config.toml
d_model = 640
norm_eps = 1e-05
positions = "rope"
rope_base = 1000000.0
init = "trunc"
init_std_o = 0.0227
weight_decay = 0.064
decay_shape = "sqrt"
batch_tokens = 131072
dataset = "wikipedia_en"
Each number is 200 + 40 x the weight over its row's rms, rounded and kept within 0 to 999. Layers, rows and columns count from 0. The size before them is the row's rms in percent of the matrix's.

# layer 4 attention query, 640x640, rms 0.153, rows 570-587, columns 200-239
102,200,196,163,206,191,183,173,193,201,249,238,213,157,231,191,222,159,171,81,123,200,162,116,193,188,203,224,158,234,242,201,270,199,195,222,194,222,187,200,185
104,194,179,142,245,195,232,203,155,180,179,187,229,162,171,228,96,295,254,165,118,228,226,145,242,176,180,172,197,169,231,192,244,231,154,203,157,229,64,192,216
103,246,257,215,152,112,118,206,223,214,217,144,212,189,246,184,164,239,152,197,197,168,187,178,205,192,161,197,179,227,174,211,204,205,178,167,161,224,119,158,187
100,190,200,185,222,182,311,200,205,235,284,137,173,248,187,175,195,138,180,188,270,179,173,265,199,195,284,153,169,185,171,246,221,267,192,214,153,248,190,279,208
097,252,144,182,183,149,120,167,152,268,180,253,191,109,206,223,192,167,183,202,94,203,226,191,146,182,162,136,205,192,217,237,167,189,205,237,193,231,148,188,174
104,126,313,203,183,232,282,179,235,176,198,212,164,229,192,206,303,151,208,135,210,230,246,141,230,185,209,163,199,301,179,244,204,195,180,235,190,165,215,237,175
073,199,123,205,224,169,280,274,237,233,243,241,187,163,235,183,182,144,180,169,222,189,219,161,175,163,252,212,251,176,249,173,172,193,129,149,256,220,171,191,204
079,208,190,253,126,200,175,120,184,226,153,177,230,215,173,196,210,232,183,215,217,230,261,179,248,182,214,165,264,210,162,179,199,209,150,205,238,209,162,190,151
077,198,270,226,230,296,199,216,232,137,182,197,248,240,204,204,222,239,176,154,194,225,227,171,198,234,248,291,185,198,210,215,219,207,235,160,226,194,155,173,244
081,185,214,213,147,200,277,171,250,208,214,190,206,250,196,206,142,211,220,247,195,168,227,180,220,158,196,217,187,196,295,146,150,212,241,199,233,237,277,277,213
078,131,172,251,215,155,262,194,225,237,192,218,173,260,221,216,269,192,223,127,186,163,138,155,236,197,163,218,230,211,127,178,180,183,155,185,192,160,246,186,235
091,161,212,242,231,227,180,180,206,240,159,226,224,184,299,262,232,144,289,175,259,269,130,179,154,224,184,152,178,190,221,219,205,199,154,196,221,152,180,163,203
081,254,165,150,160,220,175,252,156,232,248,210,216,236,163,180,233,210,218,219,218,190,204,214,211,194,230,175,144,174,295,184,105,229,185,200,227,268,216,230,203
089,205,187,181,198,184,251,246,158,199,184,219,257,231,225,203,235,237,158,202,185,257,171,137,184,171,223,197,199,215,177,171,245,166,284,182,226,186,178,195,176
093,237,213,176,200,202,193,204,153,247,171,241,177,183,218,233,148,230,154,188,221,192,154,192,288,161,306,223,246,182,162,265,182,183,210,196,275,196,211,240,132
099,201,232,175,232,172,162,222,199,221,122,201,189,174,171,172,224,223,251,252,170,175,204,219,258,222,231,183,205,206,174,166,234,194,165,179,189,227,225,168,185
092,214,143,266,153,254,165,215,276,192,195,207,168,220,168,194,158,237,227,181,219,218,232,153,189,180,218,123,187,269,207,159,228,136,126,259,122,266,212,180,198
098,178,169,164,184,150,191,199,247,257,247,278,231,195,238,165,166,204,268,194,250,135,132,237,242,183,180,145,215,206,157,217,191,260,125,193,194,243,112,241,225
# layer 4 attention key, 640x640, rms 0.154, rows 570-586, columns 200-239
100,207,220,253,184,198,245,184,176,194,204,184,164,233,259,192,241,181,220,212,220,185,204,265,187,146,203,247,244,187,174,224,263,243,185,139,256,274,210,190,213
107,177,222,204,218,202,243,177,170,186,198,216,177,122,221,241,171,186,207,179,194,275,193,152,160,228,184,197,265,278,255,243,247,152,177,166,243,194,158,150,195
101,175,258,248,180,196,166,158,230,222,216,188,179,203,124,208,184,139,201,104,164,163,213,212,193,168,247,157,154,161,234,248,205,258,194,194,225,182,259,193,168
108,265,260,246,192,180,220,178,220,197,181,160,183,192,229,211,147,137,222,237,195,172,95,189,262,247,222,164,175,271,145,207,215,207,204,250,198,186,178,235,188
100,187,181,162,210,239,223,289,157,196,243,119,198,190,203,239,152,191,204,260,248,124,180,175,227,204,197,203,219,181,173,189,171,84,207,196,181,151,135,192,183
104,194,149,170,195,172,192,195,187,180,149,179,210,155,166,175,257,226,192,179,158,180,202,136,216,221,285,195,164,205,303,252,228,182,169,244,219,188,240,276,207
072,234,212,165,226,277,181,169,230,174,139,224,195,154,194,198,185,218,227,157,198,188,257,204,199,196,243,190,196,166,94,288,193,250,241,209,244,212,237,203,239
072,207,193,168,190,263,234,186,194,244,209,175,201,192,187,215,172,263,259,191,200,109,222,281,133,196,170,153,219,201,222,219,176,173,205,218,246,172,183,178,253
075,241,199,172,215,142,214,199,253,152,161,172,168,211,193,280,208,175,119,171,189,110,201,242,167,210,175,149,300,182,175,156,159,187,147,169,143,192,192,173,165
079,215,142,165,271,181,204,205,188,203,214,183,194,165,152,229,165,214,251,215,116,248,141,184,194,218,212,224,296,222,229,222,217,198,203,138,177,226,255,129,195
070,175,223,201,201,259,234,134,212,172,176,128,210,154,143,170,240,236,193,234,200,220,287,238,158,165,196,197,240,150,227,261,203,183,210,100,249,174,125,199,215
083,162,145,149,190,166,214,237,286,192,193,173,233,261,142,180,182,266,252,175,212,160,257,220,173,211,173,240,137,188,186,205,195,195,134,120,210,211,238,132,212
072,267,182,204,292,200,162,128,202,179,203,263,200,240,262,197,219,181,206,181,230,194,246,174,256,217,247,82,240,206,167,190,279,213,144,221,175,185,237,189,237
081,134,219,204,90,152,202,187,202,155,214,193,203,186,160,206,215,207,231,213,211,226,203,225,182,220,184,191,189,218,191,206,120,214,112,228,192,163,233,225,198
079,205,197,311,183,196,242,254,247,235,203,220,242,194,180,201,155,173,208,167,169,223,234,208,181,139,199,201,236,194,211,194,179,169,210,198,173,218,191,160,234
088,150,195,241,229,204,127,221,247,175,188,238,198,235,202,139,155,178,189,76,213,180,203,223,229,207,235,191,259,206,194,218,234,261,215,161,353,171,210,220,217
087,210,125,174,202,170,191,243,214,207,140,243,209,245,202,184,202,158,194,163,179,189,147,251,248,244,224,222,196,130,181,243,244,240,210,207,214,227,285,160,178